config.yaml
n_layer: 11
d_model: 384
n_head: 3
n_kv_head: 3
head_dim: 128
d_mlp: 1536
vocab_size: 32000
activation: "squared_relu"
norm: "rmsnorm"
norm_place: "pre"
norm_eps: 1e-06
positions: "rope"
rope_base: 1020.0
rope_fraction: 0.25
qk_norm: true
attn_scale: 0.0884
bias: "none"
tie_embeddings: false
parallel_block: true
extras: ["some layers without positions", "some layers without attention", "local attention windows", "gated attention", "exclusive self-attention", "normalized values", "value embeddings", "a smear gate", "an embedding shortcut", "skips across layers", "capped logits"]
init: "normal"
init_std_qkv: 0.0226
init_std_o: 0.00481
init_std_up: 0.0226
init_std_down: 0.00241
optimizer: "cautious_adamw"
lr: 0.00083
beta1: 0.9
beta2: 0.98
weight_decay: 0.21
lr_head: 0.00575
warmup_steps: 587
schedule: "wsd"
decay_fraction: 1.0
decay_shape: "linear"
final_lr_fraction: 0.0
batch_tokens: [32768, 65536, 98304]
seq_len: 1024
doc_mask: true
train_tokens: 517000000
steps: 8124
dataset: "wikipedia_en"
Each number is 500 + 40 x the weight over its row's rms, rounded and kept within 0 to 999. Layers, rows and columns count from 0. Numbers have three digits each. The size before them is the row's rms in percent of the matrix's.

# layer 4 MLP up, 1536x384, rms 0.0494, rows 664-736, columns 0-95
098:518435484513496450479471543563459511516506428547538537590512452545477508532426478482532602546515479490554491488503524479535510458520474528503524459591553529507454468561398491497524500341512455536514489548523497401423458481492535499437524426495485524478453458442506529511531490472421552428
094:497495506495456515503540514497476505486490514487525495631516531530499480490450520504498550559508521533513478476509526529532483429482500562396541517450509544517558409503495532466441500504518526482576511461498474556456455486502481501526476463579432541568462482440486469427480495459432534499
090:517481512581463547431543489527587488584525495479489487525534531538529471498505536501474455521501559555525473482537518461519528490455518491531565484450506474498542502500460497484558465534594492477505572474435483465525519478550539483544496486464491460481471488437474529519487548509540531476
062:479455515476450483520441497579537478461468533559555497543496489495574535544508600545498486478509478414464512492487449487512524489517489510561489468500435478497507515432555515520445537411494512612414431431552528464504454479488573487502500475503445488527554492441466553562484525494479517610
114:460515498553550446422480518554545434551527512412478481535479511459515441536435517509487502526540471436488446508535434509554552539464482470463433567540502497513539519496498553546526521508535472518423468489505455427527512532515501484496416466517519481503450454495446515476391549455475440467
097:531500469488497503506547476463538513462537501569513558551531490553383516504447565515490548454550543437514465474559547406517492446465580501531492511522512516513413548509501473545551495507514496501562488488498439442526486548611553462508519478607502541498502512469473561437452553527474502549
096:452533429534554439532536504471526492513548456540496544514627476518467502527414569515487506467571555506578475441529484512478490472448595543519523402509441519462460514470486476512498481555524572543450523487477499535507571474513525492424507462499461492474556539445458483488451527477468526501
105:500519503541470565396560481615538500593505535463497494518539555495535465516550484475462469487505503459538546508482389569507529528503472486483472559477472483511554573527550581474592487512562452448497504466484477507487444558517501479489513461452496494529585505554465399521511553456551411510
097:548507512431432495472552489532467473529529517493572483443557537491505520514515493575472522510498481485446500462495513557443520449454504511518479576539553532501587425468468448491542487488541523557502537463583517498549476443576524524484504524457471457535490523493426467535501496514550486499
093:469528561548516441501545501497497461464516569461482427483506493446560483511464500489504617499521515540454555483479486475450493417488533455517482513540468542473497499540499536572522532454524463521542511539554503508467530468514580454506463475447536440529476491433573421560508544541479511527
108:465494501558544480488456519528490503561525488486557504508487500528435498520490523456523579524524511461513489491485521461562541476463558533521458484517566577556506482534484560529522524430546521465513456426497504534459449489549461429511487460521530522506477534534561489508462545458467482502
092:501484511499545485500465460467516502517486483520462524456541549493491453503472534531468545456509544491467461429484481465553506483496534498552475482501514525553490505488530495552474516544496489460517493520507473433502556515548554519488504513479485533526492524518558501505466522499542445528
097:504451486517539504541469478590530501456580549533466475425463483555399507513511555495547397498511507435567527455543515523491516479533527459504481468461505558523502549456549527490497497481494538494583486466507470477473496507487437456527493437520506452619493493497549527518541529496467499544
097:461455453519474420459449464517527495521476528489537457476481496494521524546520533416500490566545472451552425485482506546503521471475546453450538470445516508467524563478552506544464531491433507523442488448513440448450480540463530510542543496500472440488464570536445543523470570532486538478
099:516467534475521508552446568542473432572479530473544523475460472535417481494467500518506505481511494525492508489494447416510536550485543404496514523546538480493546497495493486455549432486473529502537519538470401452560498500524447488471557470553533499490578479483403483470409494537466497455
101:527527479478529503509514486449448526468506564580533511483486485544502445517600488418480451530531482528518521466477490493437494538422561597571551431476542529522529572518436493477509477451545523472478467477531508568511516559457451473471463512505501429534447527422525530504492446580510439443
106:569544458522512509467561477513486513511522626449493496442470523517459499542553534527453430469472598564635503552485505459517493427532468458502466517476520486456431547495467514465509513532512493605472532526473527551463550559515466512517540511517502403511481467406554447488475434545447503466
099:472464519506592485475542509552475469613513484514511489547469535475555501530564459476488466566532565503551422464469496498445556515460490488466446568500553529557482569517476465505543442501548496511507583468470544484468552560549519506465523503568503447537506544519488531492491465537514506575
092:574501451523488512544496515491464468448508482550554424455476509542449597517543540482388467498521545468597476512515528452462469526460542531442456501483428516447529490503487504467552492533581465440486524520533515560518478565533450475468549522527513486474549451510493469498427467546528460462
103:556498514445472538488529533529505512480522455485532533520529460510505514484520519636416486537492513543486517508526422473483509455504494488593471463573564492508516511565500440500528430518606531511519490503556490465536489562480472546476605534486368570493532507505419454530527549443465481517
092:483416497568446545477547509537525435567535499441505509511534553510467531511507505436494450418541570420492440452481404520538614515531541516526500523431564531459524516472530521442573532498538550449508488507508486534462503456415440521490410495428522459547543487540561448555517587499421490516
097:462467547509464537551605471503505519487530478539536484583513511519488616497452491528344524463518512525519550527523460479556505414481524485511467541567409424501485513511499496526506500482478491471503419518504464435595477480503507495463495402453462560506494481508523518486441561422491476562
103:486490487519432488446510475485507476479526544495525561460459498498494500552556509471467526485471465480492488520487576480601490476487455484504559598464573501465514501502518431440503522566496502523487507495489473574533452453518495518482461520519471456498466434459465491540568515546516566517
101:508459501459495555491475554489476503487488510516474474521516480490434621474469513530516471523531445425479487512448547518479469478485514508538504461514501521587512525457428461494446489452505513476416611550492525482424532623544483446521494407540463603533489458468418580507441519487569519491
090:475476518473494491493529515496480487579452499501496532477549503526504473478496517465512555521454525482437566518512523528498480579509539497513488545458469573483503564601517565578491532480507445522489534523626478469506459535532469496439457462477504474479482486519486522506477534515491522537
099:510526545558589522509523505519526474608548454483500491548531489481504487476548503504498518463523594512482520527466499502526542492533492455490433487476523490498429477471488551535374552532572491525538467383486546525492472536539442479517485551461416451511460478463473519528496487470526481557
098:525550502554498484565540478506515525518494495509500583518498502463484480520460516546482510532483492505550476468426498526480480489519534491554512508523564562451529438519441492543463500521544518519516466441578424521515460482551551516500536535481462443516532382469514490550477490506500524552
098:526507501518486479410481453567534510535584489536493473484527561463508539529451487546430445538548519474517557548511523497588495452484480502502442495544549521490456470508553481486504538499495491493494551488598550537517511552480530478478495449483535477577517510420434477502463494513524427569
095:517503540507533472524515471434442511469469539514529553491453483495406453495471499463507440496481535465557456462453497449509470533466462495553531555495456553468487520477498544516482495529542498493535519492531462470473492468480549514478460497475487500477516536440496471526451490508487526457
098:474471626495470490535470464450444471512521544564530489522511532536484458525557514540528540501445523475504490536538519493515468474500562427474402538561495532514494457477578533551498529589517519461454451470504524496417479576507479468480505456542460593573499507482528447499335498515456483416
089:458472538510458457517505485485470486561517521491524454511526542501406467471455527473450441482522481485503541515481530521523478502463459509538489553563452487474467443454582558552518489515623444495523470468492521561443483516466539462460534438480456532452493453457573521461484534570437399496
104:571542489501506576492571490526525536513493526488489518566522530510436476535503531490581476503486551548541504442445444452572460547447486505498552496539484543479446472517522436541537519479596571457422423500526473509553433577451462482487491481469410532490493506403494553506481580583465535552
095:475505511563513505480540511491530470498503540527514577510537462542501660498506544506568522544465463441451479494509450514491503477454497538489491492460466520507501562436516499575535551497512507478459419457567546545521548465530509488494450444484503469456451468477528558537464650505491490503
095:489463440515504553513520478448492471588471471512511541448513583426469526552484524481535445476564559499478521447452419529542582468519532515478466503516463513422507577554524465512466502524441519539455473500521559502495541540438494464503522546551491521525585579512506509514400554532479389522
088:426478531471496525513524530462503384461537430487484422526542527502434548517522482504496590548530497487508553477554504527465551526479511515411470522534519524465503453450471482522477518474502465540485462536556524480452540496491448446524431496559501528551486483522436491495528543576429480510
120:497480540430483468505446559488529479488510486502535493547519459486486506518504480508535536455506530493533496482520414400500501497480542455502501531462565518564429478567489505510470469526511520490537456490530455467472433483465507455518449501497453520511552507491458517373472507543537544482
091:452506513481538566489546503471546404500505502454619497522563529545414498505461503464520471517504518497421455536541468507500444508481524437448478533472471491561531510518511517492610505418497521535538478531462513480481489501533454491532471446488497542487503566441468457492480526541509591407
096:477493451461508481493499458404506494466572572560505515497561420521481477513564475489564442435509536495578518490459451496511468534414522497546536481480449540499461503488560524515534486501550525517495629497507508529467461514477534444428476534562462539461578559458550547497508563513421502548
108:504461463541486478539551509494538528509548496510559503455507521564506440570574507491495532515521500468538522500465541481512538501513481487490467469603553524618458490471443516514472524499529501484500545454457421526478477499508552371365497470543503500475512534516472479506532496467531442559
087:445519507524527464476481495555499520505499527531507372529530515524481522471588496509442512509505459506484562477546517500514527584416469539565529508511468504533508501535533534478524498556519463519461548498540481475511530468499463530472464491502456469512485524447482434462520458499519439564
109:534475454479506552509488546516464503504560527495474601488508449531448492492507534518506567467494532525579510471524464493493498479440467596582496449520529453463529459478468504506536452527504579377494524504484485481490575561502536442506470549565501441549453455499510492535479526484451556572
096:499483533497468538502549539553466499624490463532517546482531513477521575488418496520415515420467470475494467489557501459549521465490546503508519429522544500493486468524448493449498467451520517487457521493510504496505532587487419403534523524485504544496519496514523463538470528537518531384
095:473504538449486526527502545464496489526468448533553527541532498531547491520537525561552420510545521510476555487492520544573466547533548506477536551534508496551509420472525431450516500590506442542457516542491541572515480516501434460502493532497457487529554503483466508480558573566521450574
105:501528545468482511554588476451543483449483447561485496548540560513475561526476496524494533565529495490479526459508536493494476428459516445461472559530498529465514514516524491542539473442475480559550559493560443549511481547530458371558464507508524540528505508519515463518514534523449505529
100:454470488533564455505421427548510501526464543535476513484537463501502447592509482473494489470514503486479514462480525508495590569452526519509498462519464447462418543536461481479482499454500511477412550495507498539458485472506534468435482511539466544449501521450524553493565503517468472487
098:578484486536452537475490527623522519460463553507486484448465536486481566581514525496525553518540538502540542473524478513509510451524503504484528452583514519536510478461520544541458510425521550461479570479495471470538597526495535429377477499565457451491461472478443531496528517568425477523
107:563464493535493476429515449532443413526473501503478533474521483523514470488430544501417567564527541512489515514486519408506516455496474487553438448519488508436458478550491481487510505550516597452519504523448497448540517522461473567505521448523480604511560518495544647416476498493566556458
102:509528511535498452561543562549515505476542513526517529510482490475526470540504481531454464466521457386457514517522479481493546498499558472501452605453546491462422505556546532519527485501536518521467485520557539487504419440556410491421452530515496484495456463531492466409482560552512519515
090:481517486545569461461503519538520524509540501474486504491503492476545534526455495549466517464541508450485560452535525475492443443494442481507488503496549463536435477508510430553465518512499484411486468491563519467458491483427564502424538532469538545474505487547511514476475541455472521446
104:471542517473411583453570485560525508559465525470468464447493506448459598531500476506413464460490516452581481488515455479532534490457518500513507555517462589477525521540510484478535451534516514447467460482541475508403548572585438491498538508577454532551415550510534491439500533545484451488
106:591461485504541536459481526480532489505459526548523501544508510484447539533550581520550437494529662498592516502514404434467478531524508468523541490555440532503457542540486484422486494494522483505526609482483489540505544525518453506465489514592425430536549566467537488536502472528523411479
100:532523502537549544476543497443501457518489500569502532502461512512513478518514468582489476452497477435506459464587518454528474486484520566537455462483569525481473493462595402563466489532509487460467451462489490530519588543472479531505471504504448511491486489479529493476514529479534504571
097:501428500472486465596519491478473535493583514557556490504491511489506520473471536469384496437551470462436555482522506468559486513525487491471468571509414498513489495595514532531521516438592516489513541548519457470565520600534509492484549499527505577482552549472458556422431470519432502497
087:478516493484499459509485543466461466555434522480514492529474471513479502480439537476469518535473511515516440416505514420473489489497490489507495536467462543487507491533518529500460507520497531450490528466493512506465550457495509499512553497494514520560507529496524540510456529410561554500
101:511480492517526456542512509445532480516425538395483515478511505590548486517463555456486553557604556530568527483495499457454524523457492535525528506553535538494492550436461478542413518488462468502463530526494517464507500483554442447500524534540502423565507578491460460512604513462547504504
087:492489480491422475513508453498535506503453508505469507523520556491479520509497536449468480449545493516516491518539535408496478454548575536468459487571517525494498430387551538452434543528547561480483540480484540537484523486533482512538517503535453491557491454484512512443503542530537445540
104:488520566537528532446529493500466469437508456481563486496530482488396502514501537574481525485507484493459501464529462491528509482497505511561427527472571509520528436514513489468573502612540504474501462505528505504488446555488506502485517543550521486558469543514513539582438479528445484502
094:510558532438540524472506521468523441498509495505502500486515512481492567541560498498521503569531478487482553450522375533550507494477483545474512476492491474483462457476543564592521526444456505571499485542588540480527490478589492475484556505532552510536436479540526532503524525538538508459
107:594488554632518523470550513537505439539534477492510478478608574503554492490458509491469528526525535500416496487519480489442485494491532571489451547509491499534562506478583541571466507540506569518576540523524499546521487485506419488463511444467472453505576536541533503554566601549478464529
109:500524516427476509531519505515500460513539536454593498539464476499492540513493476484412500537486493502491526504504520509579527487499550534490510487540492532480611492498530558514472510513453522481500618480495470488440449497483497482406451387485411610460453518436422454468489574513532415480
103:507513482439497569540514437493486533490545428490516432525460594442545533487540525570482507522550561535504473475501469517568512520426462465474498506563474497540503543479509459509566458509454502500493448489510514470527530579472539507507535471510417468540529617462470477469462525475463455480
099:504433496504535503476552506517542532514527537487563524651589532498484525481522520533512504470558481540533559480411497481491518502478564530500423514507501435520479508462576452434492575509573503476486442547501567522448562539466479471506524510492476553530488466525575455519425564559502357510
101:481504483548475522471537502453519374493535463607542555532505475494507527491494469498477533470477486502499500466489516446516492462523603492424464549487559522550467455499509444512607613534570491471487414446524484494432514513547486507527519480501494435473383500519481483463507607489483534492
108:496506509596564513510553495504513458544518498536523469529579548621475529522425492507383538505559465488500478514421506484470510530523499447486555542548535485477515479462537432559552545537481483606522506546473552528502494592489514383507453452562498495465504530497563447490485518450516428458
115:493469607531532552523522566506504385462542523510608464530502488526512528489508493452441560549477523444535484472575436447503521493448472568559511469466521518558458485538441497533530518509493543443521515523554456416478542478487446485542464414519478476502491560546528446501496537564498514536
106:628478523466495531410549549501458442502514517560549464542549479492497600509533492472518517514464540451532563531463461485504527498428518513548486496454517495493569499568499528512459462503535558505486513494526520446458498451437486467531582529563566480551479541437526532491444501494527446425
099:582511505509470540517588489552520458541505508541466579480515488482503558494520532501461511521509511442533560480470447479474599495532623445510514510516473495461426547517528537488497465538568541472538452510480470533567557547558443507483515497514452502561483453505429506524412549565464509479
095:452525497503493507503476438503528517589495480455535501479509487492507444554488520575444507591490628512545465537572518497589499485478498517478487532597462532449452474557474463525468493474464499456461458499480466515477499554496494500396585475562481476558505465446492507460489523483482492465
093:474526533506485525529562509476450423482480456486532460522501421561431516495493488507482509523505425437459514529557470417562512452485581542501509594527519583516520518502503485486512461416554567516496546495467582472526486469523470472551450469491473444482540487438423477528532488520544447450
090:551464510432445547496450454511535494493566517512503456568488504510486507504512537514528509515511492445462468527499541522567432475522556549491397565485485505472472531516462475578553510528495509508492508492528438532442486506486539506477510458509503459504488459484410540473376483499507504470
108:482540526495442517489531576501498489516525485566514484508479452510446550526492474500465533426529499532528557428526510410481490522399537477562548489461471446506526512494458553518493570427523539514474549499496466484503498454480518485482425513495470490527550528497515418520420529510462531468
104:532523552477436551464617566589502397475474449530505459483503500470477541483474478490443490470468534500515434499505479492502584529510454496572447496527434482495612523560471475511560479503539481447467500465536411499519479548510472461452533498531482606524542460521480496503535564496504524512
103:497513496540478447460455530563509515488498476450489495580503465541555510538452500517464476582470523520504497505510551442574456521456506473586464508554505495506470483521527446536499562428530467480431483562532449518499496512529518450511551375479502536510555508518502404477555537506462496584
# layer 4 MLP down (transposed), 1536x384, rms 0.0429, rows 664-735, columns 0-95
098:448476527498502468447489503607470500552500477479551559484414531508440445516518525525516494451472522577514522502529442528502511476509514473481454421520489494546520478601436522514476481523488455492535483474451476545478503515507516570460450487541501491460552554490501570430538456420467526499
097:475488579466476502513550465547559501462535458553535478454507482483504455399475534411611484472527499432521465473534485463450562509506438513502547438492432444501516503486518501494556473529558505477499523479446472558536455546477507466559441449520518544475529477489505530520506459543530461545
086:433442539467476460569549412540425558421516498535541598457552534476544471527490527493518452514429455486511495545488534502454463508526544531503422512533492534535442414491536506495471463551434546470570494488596532465423462549433533512389499520504466600467474463608487604505493492460511550499
061:536510524548460544493511501465417500482494427497504532461513529500530497537456543474508540450496490560440500496490475496451496529525480509527495596424469474549501489490502497523507526443469436480498522530484493510447515445549539496525522485494534448501504565533430422591481465556520499446
108:505511478486513493467535547543479467480522476478478460489466511468507483465469493533469517486485536520475487553531505448513528522457431529478588559513431477471548482497568510466469434462538485518468476524453534544546432479476495481552505592507515508534522533402456520543499508414449443475
096:458432489507412464448508548562590489429495441512447541544562446499480523498433489534543453478471435543450508481533472485527524530535527523492523488530523470486474525501462514535484445469484506521562524517557523522526486497504517485478483436547482489501561503496513512568528481584509558539
097:507429500431513439517443480487452445470492563497527502518552536479521504464582521480519454464482520444487494517548529562500496464427445534437552547459456530532468474480480537456489479491443514493464502549526542538462489560470467521424506484410508479518480490500638463516470534441511549466
106:509555479546454461517468481599603494473495505591473491542480471461536480511477445559544501556500444545483581458539479508460503474592517484471563528536440520461542522481476509499500501534509417505493429519489485573480513521501453523525606518458486525542428520459498450593577540443502512518
099:523516535423494467567508478586529516454489531528476527499495507510480494490552456539502543458563514503371501434514484489528500468522420566452567522527456456447474476461495561547515439463508455516459497497557463535493473437496506495508503480482541519577489454554481490491576477513486459426
097:498478555441542537490457498456493480483476422477431455478540506512584437467526566438441463472536535455438530478533531487450464530481424525538523485421465540508477535469518543512566433482470511480482521472551522530521526502539535461553577474540517556507464505528458518444559517468494435497
104:450501605470533489441462591509517506488486509479476480489512453567518492544475543538506553533498514603438408471509518579526520472407594495568484521495482480527445507478393477492478505504561516540507492546468538577524486406544486440478503540577517499514552398560523425486504530440486506455
094:398525593569531511534437499509490518494498494435510475489552567537482434471542484508518490489482509444441515542422517512493558560513465517514517468513518575522522473496506515529483469520479519535515509455457496531500528475476532570583519456430490544495555476553474441586437462519526499577
095:461476509464529609434440548520524496523481483505445522565524551415499482479436473563501443513564476495444452504514452525561461545506489445481539528488516408560488521497363499481511455534491452493502521525553428487459510509468520593461503466518426538510507494413483512528464514483462506454
102:525510506452538513496454483537516527522489523473455419488461488546526538493544485432546549540490552500448487537504476456445451550478494420386521509462496498491458477499572481540527459470460532487488463476498548482441498549472504592481479506491543485564466500516507485502496497549420545529
102:507486521509456541483565490460512453515446492551473450445513499460469428561502502582475517444531493491431505550550526571458621580449439466559469461494537519527470484467520514464522489513498458451512541548439499542482496436550505434564431503566501471402495474479448455493533461442498467485
104:444537416516519469407536489450591486469551435530521538526487539571462477578525463514499434475554518530579452547549524542518494470525516447587429525496524551512523502478520512502538559520518499454478526542431542507506533427485483494509456532496455498446496451565434496508504509509527450490
103:544503474550493504502517534465510516455497517535437541536511534538536480531527489487537497501597534508545541512446505510484511483477546567508532537515503464476467512440535454504597537471483515459439556526516490562464527592572471458530487473477503447470512428477492535475539555522455496482
103:521504488480480434403501446560493505479416501502538494565483546530475452502513421477553464495499474491521472514533508476526384474574436487498443420417533500511583514464506569490516512516538468504469475478499560476529471469505495541547456479556539455449492499411552503487451490511467480479
095:517457515540465482504511464560438525469447505435488430534576524575500465493566494480538514518517408497472484540577548462501544501485540508558548477562481530460490465491466545532547485494542462473496504541560490449437550446542525552580480430429490505478482469558505530535453484519490511485
102:551459477476435522504461486486520451436464516483463543463501447468541561514493456491492438560567528487515495460577477459555492461507466415526519497516479492502491523463458472572486442370508528492597511530435520513499459511468442430520519566485534442513452598408481512517525472424484529497
092:437497514447470463433524518528530445468515495464505548523499578521459430542529484486515506489476488556437483543462536476557534517538525425494547484497512505472475541483468471525524530457471424485467456518479460487485518548463495474534514502436459532469569466505535517456497486521484546447
096:527466493483473573534467548535507488444542498476506503523533446507518444486553560463531566561496476501488440493551483484509428533502469498539554539504420578516499471554464463444527490487543510511557487473509445506485506522440538462476480446448552593512427431453472442618410490529465474466
105:484483469466504500529473457484473494532541571500500466524495523528475463454554570488468494475546541496538434451547531524528479502481539524488534447491508496480508445518522490474525564441495484436498486511563432483467516532531524451526505523504504475494525473518442515530425563567567476528
103:422546474488505451516484518569485483505551528528498469464506482527519571495474467422485425511505494502484525437510545412551490466598482569452509498505518523504494443495501529517519489524505453471465512544498542524472456466540442515451566545574414444553505471515480478498478500501461503432
093:522484450496456489443527543491445494456504402527481528494495542469504498469553551541544477559537496471538532515532509493439465460466563482469518487466493487514437523473480517485513421541468476480597499504506541481486498488473463543517478500440498490523542513570449539513510502459499569537
096:438483505508523483473538445526491439554573502503527477549470439487485502523576539489532535488512498500410521542566530527415545462398511510492482472559461471512446507429554517512511418477513429527477482505472466438561535535488492495452536517501431462486490496424493574485480485480468524504
104:432495567485577543494560496496572465463479572561489450490485464494570499505512509509444465484458547489475484542496459534509519522411498523528497433444486467437515520542483490489493542473511586516532501523603463451578546517493497468490550490490460440455550511533501471547485457535525524471
103:557510523536582516561538501470489528496414568433492560484507481469496507448548560486505543458533454502514448502514469525397538530494600525507552548439491448517474564464510521473557461528527499476480459512485487510486519500558434489454540479536487526485487496533523473510516511549499532402
096:539535489435545547421456526534477497500512472507514497531556496519418454473576533466467502422486485525489517469496395458517444471535486538486496503436514504539522561546510504526426567458468499508449584465494484486479453402470528507529524466445581469473503432560507433473505446492548482503
103:486473574387496500501516450456446477539474555531470471551511520533427446480561475494562528493479438553447497475541555544434514460503547438556419533521540480556433462521502592524559483543446413486360453505480487516545468504511536464480481500531474593491526473503471491531488547460498511468
090:482433473495493530504503467506423463482476462514553490529485502479527483466466539483476561505503462502459470494532478509404541506458509467553488472448501473493517545528490411509498505457483504485475543546443509488472501491543547529495516423528428512459534492519472491465472512538517527492
099:459490507499492478545552525530450492468539462471525482524517550513521538377423499554552533484467497529542516531531510460444516514499505441413505468558459487485524492543454506511508611513517486501463504488502498501493548454542541503442482426526477554399461537483490549559470458516494508446
098:475473442505489499470433468555567544516484518541542482606442587521544506496521494481530500479478520583441519455479557547464485542454546442476501480456534543538472557516479478517507574538483549485435520481465466517480551556494495433539505567479506496494510465513460457470430587549528519565
096:518514526487486538485483473540501498441495470476522500534557498614470504461537473463442467521451506546482428560526468515505502488569491518471416431491564524519520493458485539550506530454502479517510504505521465526469490511510450543472541473575517537560530450507471414487518398507569509545
091:499477502470502526425491506554578499460558458462477485477494540558544523462608501499535503536520471514460513483532460486539541486608422556481504502500518549546463514532414436482477491498564500495547521451537520501504529512477479581494462568496491496448477485432480502537536540502538507496
116:513543542475544479498472556546535490564504491465470474502439464523500560481492491470496442490561463457568509506507497456500448560474521467497505451472482523521445522618477465494462456459428527501520542491444477451457512480503497515557497553505542478468459585502537484509405545469483456472
092:531483528534535490503521541488481455482486485495526509414480420493434607497446505508479494446523505497518526572448497550438586499556403587471478500511600491535457450484524495426470521450471457481516532531446436539491488487507510505464482448462567492442470550516499448430495509490498502514
099:499438392514552468554537471524500509506460534544559551496532534477456489494488483492494370510456572409549507567455519440516507515516470451545519419474531525520556435561503591483510445520528439508525479472534535529519550523498500556443496446508515543482509545487477581525505429474403549522
105:463446560523497509485405557480535542498526550556544493465501479461533449522474565466486534510462499458470485533505524505564475513447453554499471516472460533545506593476491531511516486472495501504520489532482437512532470503449525406405517482589555570464470451494441411533473447465524464441
089:505559444465484475511487544542423520480454503498542464486491515507424563463508565481560533417476446558476501535558513480534533438388477472448490469500470528442481506510472509450526524470457443477448507532539469542446433434469481558494513447472516525492564449526498433519513412440508571552
106:448480455527482596537491511513448544531521436455435458522487508492506501584475470519563521493513528496495466487529515579488459492462514572538543474521474532508513484516506575459500446466506509518503442476501447427573551531519507388476473472528513417462454428473575508462537538554451538532
097:548430478457455505434461480507474513492476525576418515484475486564485487520498555547589490529403458476438582522565557495387499474454498508495535474451508499494500529526444522513512437500513480550536487533548441487560526499534531518488510564415471441505515463499509472493569504498482532492
098:544494403464492530530435459566489541508458528542504432465499478452484479509459483474448459507552455534546455517446421462424509502462454518487562518505435495500516462532469487426471506482568572535541440495528481542515547527535421501430450490515493548503507454501501538439434450441401483521
102:499470492470518489473609476420496494525493466477538528477574543467499530514472430537547490561542454434420574471451426498484505467565436486425573504507545490546566541483502433464599494429489540514587515449486444563523399548537414472465558462464522535569524488555485507436545515411458551487
101:526532443474478510500544556480520440581524533533554507462476548473434484441521463520522507512447478527466483498504518491468530458550439527483472510487502456465532406436472575492465574507479415495544466497477501522418493439511500524555470416465488435397510493560541521558561431476513506551
099:454432406463478446479476569555511483514398491541573488477561497457501487578536491496520473491492506436441535480504512532542547433529471506457502469538506557548477483499579504433497515495528488503499500422521516410497525469460561489484488471469435508549571495479472518496460512531501570547
105:579550498524463532548470502483533442529525483498479568459523472483543474427522515518454514485513487508488518469410550503606493501507522515492539499498458461465500476486485504503494465474503560475498447463473479507498490532482503538529457511488548567565542447526559477481485514532557467481
102:504540457419570491504466498484545534460538497427585452527468452527488544520467485421479487434504471500507523490522484446497478471496514450451592460446513484497498520482487479507555559504436520526547561530498570535567526522466467519473541529469499563530488492555517503593531445507560429452
095:527518418479527515485487532496498488491501461539553439451475474540462491487492464462524508534457506500506490527520508545546453460482550473519555453491451536475529504447524467455527456466554448475513534510501458506471494495458502538496512499483462568460475526450462528580509478508475515528
104:505564478505512478456519533508496497516449465509457498482409389525541540476457524485551482524526529530465520456479493514506541558510462486498494523519509494492516517511524520475542488566518505473511445487504559447453521543513514463578481496549551451451403500468504546521619556553402549517
112:461552523509526546469493498475493446452501500466500515555490503503462552526495569509534574416491510494470483535504452532496526543523448513556421523600521440493497543503428476515456550491460530492506466530504518457545591513558538510484463513513473413458472552478526501508611510532524433446
101:525501499525549518540525522546563442550446497523506492475502509417527516547474487546456528469480399491448524535553562498512437514495505542485531489455551431432516477510516415569484552463511524507513559443463467536503550526470483481544496495465567540486463443466484519462495490388487553561
096:497443578538437452476484500585530475451521484544537559538501538443573476456478496468543487475541455425507520514485420569465501551570409513449534451514503552480508502491555477487497452469496570474573419504466448516452493506466491527472495546465460482520529519437532542494515475463544513493
089:520453535509505529488494540511417498490466472458449507520517431436601503538527492437593453461464465497512540468498546487496494525515437481487476541489471464528456439479478431504514432593527433456470441502500521542541501439501536517489536581471562433511510447462581522508566496447546489514
101:597504483470520426464449486493592513566552494545435489491468502489572439465455502482479495524413447508513466498503562471535428425479442483482529531443385487515543541459485495489531489522490482566517515494494529520511500499487532594469521442490501413521518556458453437443543503478560449536
085:532466533447505497467480515537503428460470525480440514496448525491585455453524519439506517511461528459481561473632539533486450501443409518434495484473452539499452430480480430538471462460503444536544557429527443529524483484422526496424511579481474482467469504522502564541499487424459520581
104:553502558494529529523528548512530491499466418486498516447521502435454514479479470502501544498518395539434563482565503567584466485461557461544513495489491459449536394531497422456484542553456433434459522516521495526433511436553462514516452459463529497514499484523449542494533473511516497435
098:480453570521528472458575543478517577546423502470559542454541495485513495458522471562440446437444478552475475453470530480500469527452417515529569509496472499500479466473383422546427565515479510499493530515462560476510532407554563452475511518431474531552446477491524449528552493491516516533
107:431437465473510449506459571459533495434574564513531471506505507486491467471520525576508538489524483557466438559518512562548516439534507442531451464494545478462554456494509555524608485545507441478481557494467402507465533491518425538475446493505503551488517498468493533525545509505470574448
102:521465517385417489533549526501424461514506479545523538515419497501524489448500478445513515599410520530498454514485464461548438491475537510472485552568484495496476456577580479567458504522435462494559471487454504480481461464503521498410507451508523522509495459500496440541510484529523524533
105:473475519453458479476502583578607472561549497423465512541509531482506500463547453460498508524495449441504461435495524430509553564478494528503499531502504564549512499422453505404535493539548502513474478509493490555466515584495443488563473442550467523509452449437457508595588538450504450507
099:567478536498466528471520542474483596516432469434481468520479423469526470589514497497479421556477457533514547445430485537536540551501505508465500550491523488531538464472526468447505470577463477518409534576505530553476464504566457625529484504440559496477475497494484508470522498457502447498
100:469459497479424529452491554581504428492512461541545523533515520440499502447512488458483522540480490559504545476480469470525529527524492565443473507519527470526528543456438482481495466458552483485439514450457551503468488441492505548564468423509602559511513459568476505537495540435559503579
091:533488489519536438507559413432439495519512525431522513508546523513498517527479500470457495492523474501506488496496504481422454498457443497531575516565535465518477422429449484497517519460475468550458484484482496562476449524511513568550498517510495507565440554553539517416540475430518477528
106:504482508508505535503403556552555421500531486474481526499482479563515512403529428444494545488459464495558530461558452481515500486537429522474504437537477516435449460515430443543599519445516500521518494526530554548524437519432461456537468497547506479492428556503585508503522526526491505508
102:522482513536482493553560483498422525549492549439460524544429463509516496520522482416528487493502477483523503582479458505506518471463478510473546494435491543488452539536463528488435498522552561439472438489523523456505479438406587429488556473512562471534518497497563529445533466460496437478
104:498524514477531522447511491523504534550472515542557505550541545476552431523537448500530484494453508562548563472483499522429511495387533500571407515513516477531534538490506482571585503507511497477517552462500508563486465517492528426554497474556488539505513436544579479584525534491482478486
099:520487530464522514510498436531452475470510472523487518510529466520567453521463500464539508527497474508402494523511527555448493477525513423560457564533522489544463466520503456479501538503524455516516519535455526516439438482515423528499447494431519506382510492513539530492459493519507519533
097:493537491447559543532531512445452434491460425485493492523420519531494453481479462464554414495475494514420460464531517520547463500498509496524524517516588503536523461496522526485582476510522496552506555535403564504569509406500478482508502445437497474454500477485461451545453499423514509471
093:483530497559481511498469470496534490512460557541454525412564523439517481442523480479517495516495453513397527495502516484474510494502515517546450582460472424517462509516553441523480493574512434536503478462516536521445547533527556563528497453522478533486523464605520481566441528508430480506
108:534505526451466474487517522498519445488542475539435496419446516594530449475480510459497580419550464524572449458490550503423515522460488483534515511499492504488556501438435510570506510475384465500532523502492532439613528464458527486512442513478487526450508510450436487531522525441451554524
104:473505572500497502419441456543486455484526454448485470453526551472556546526480453503455580530490469537490503468482500558551542511515460474528469514595522447510502541528461547606475572479559476446429448497519491539491454461509515471537478525473477481425540510457464424558513519444558478546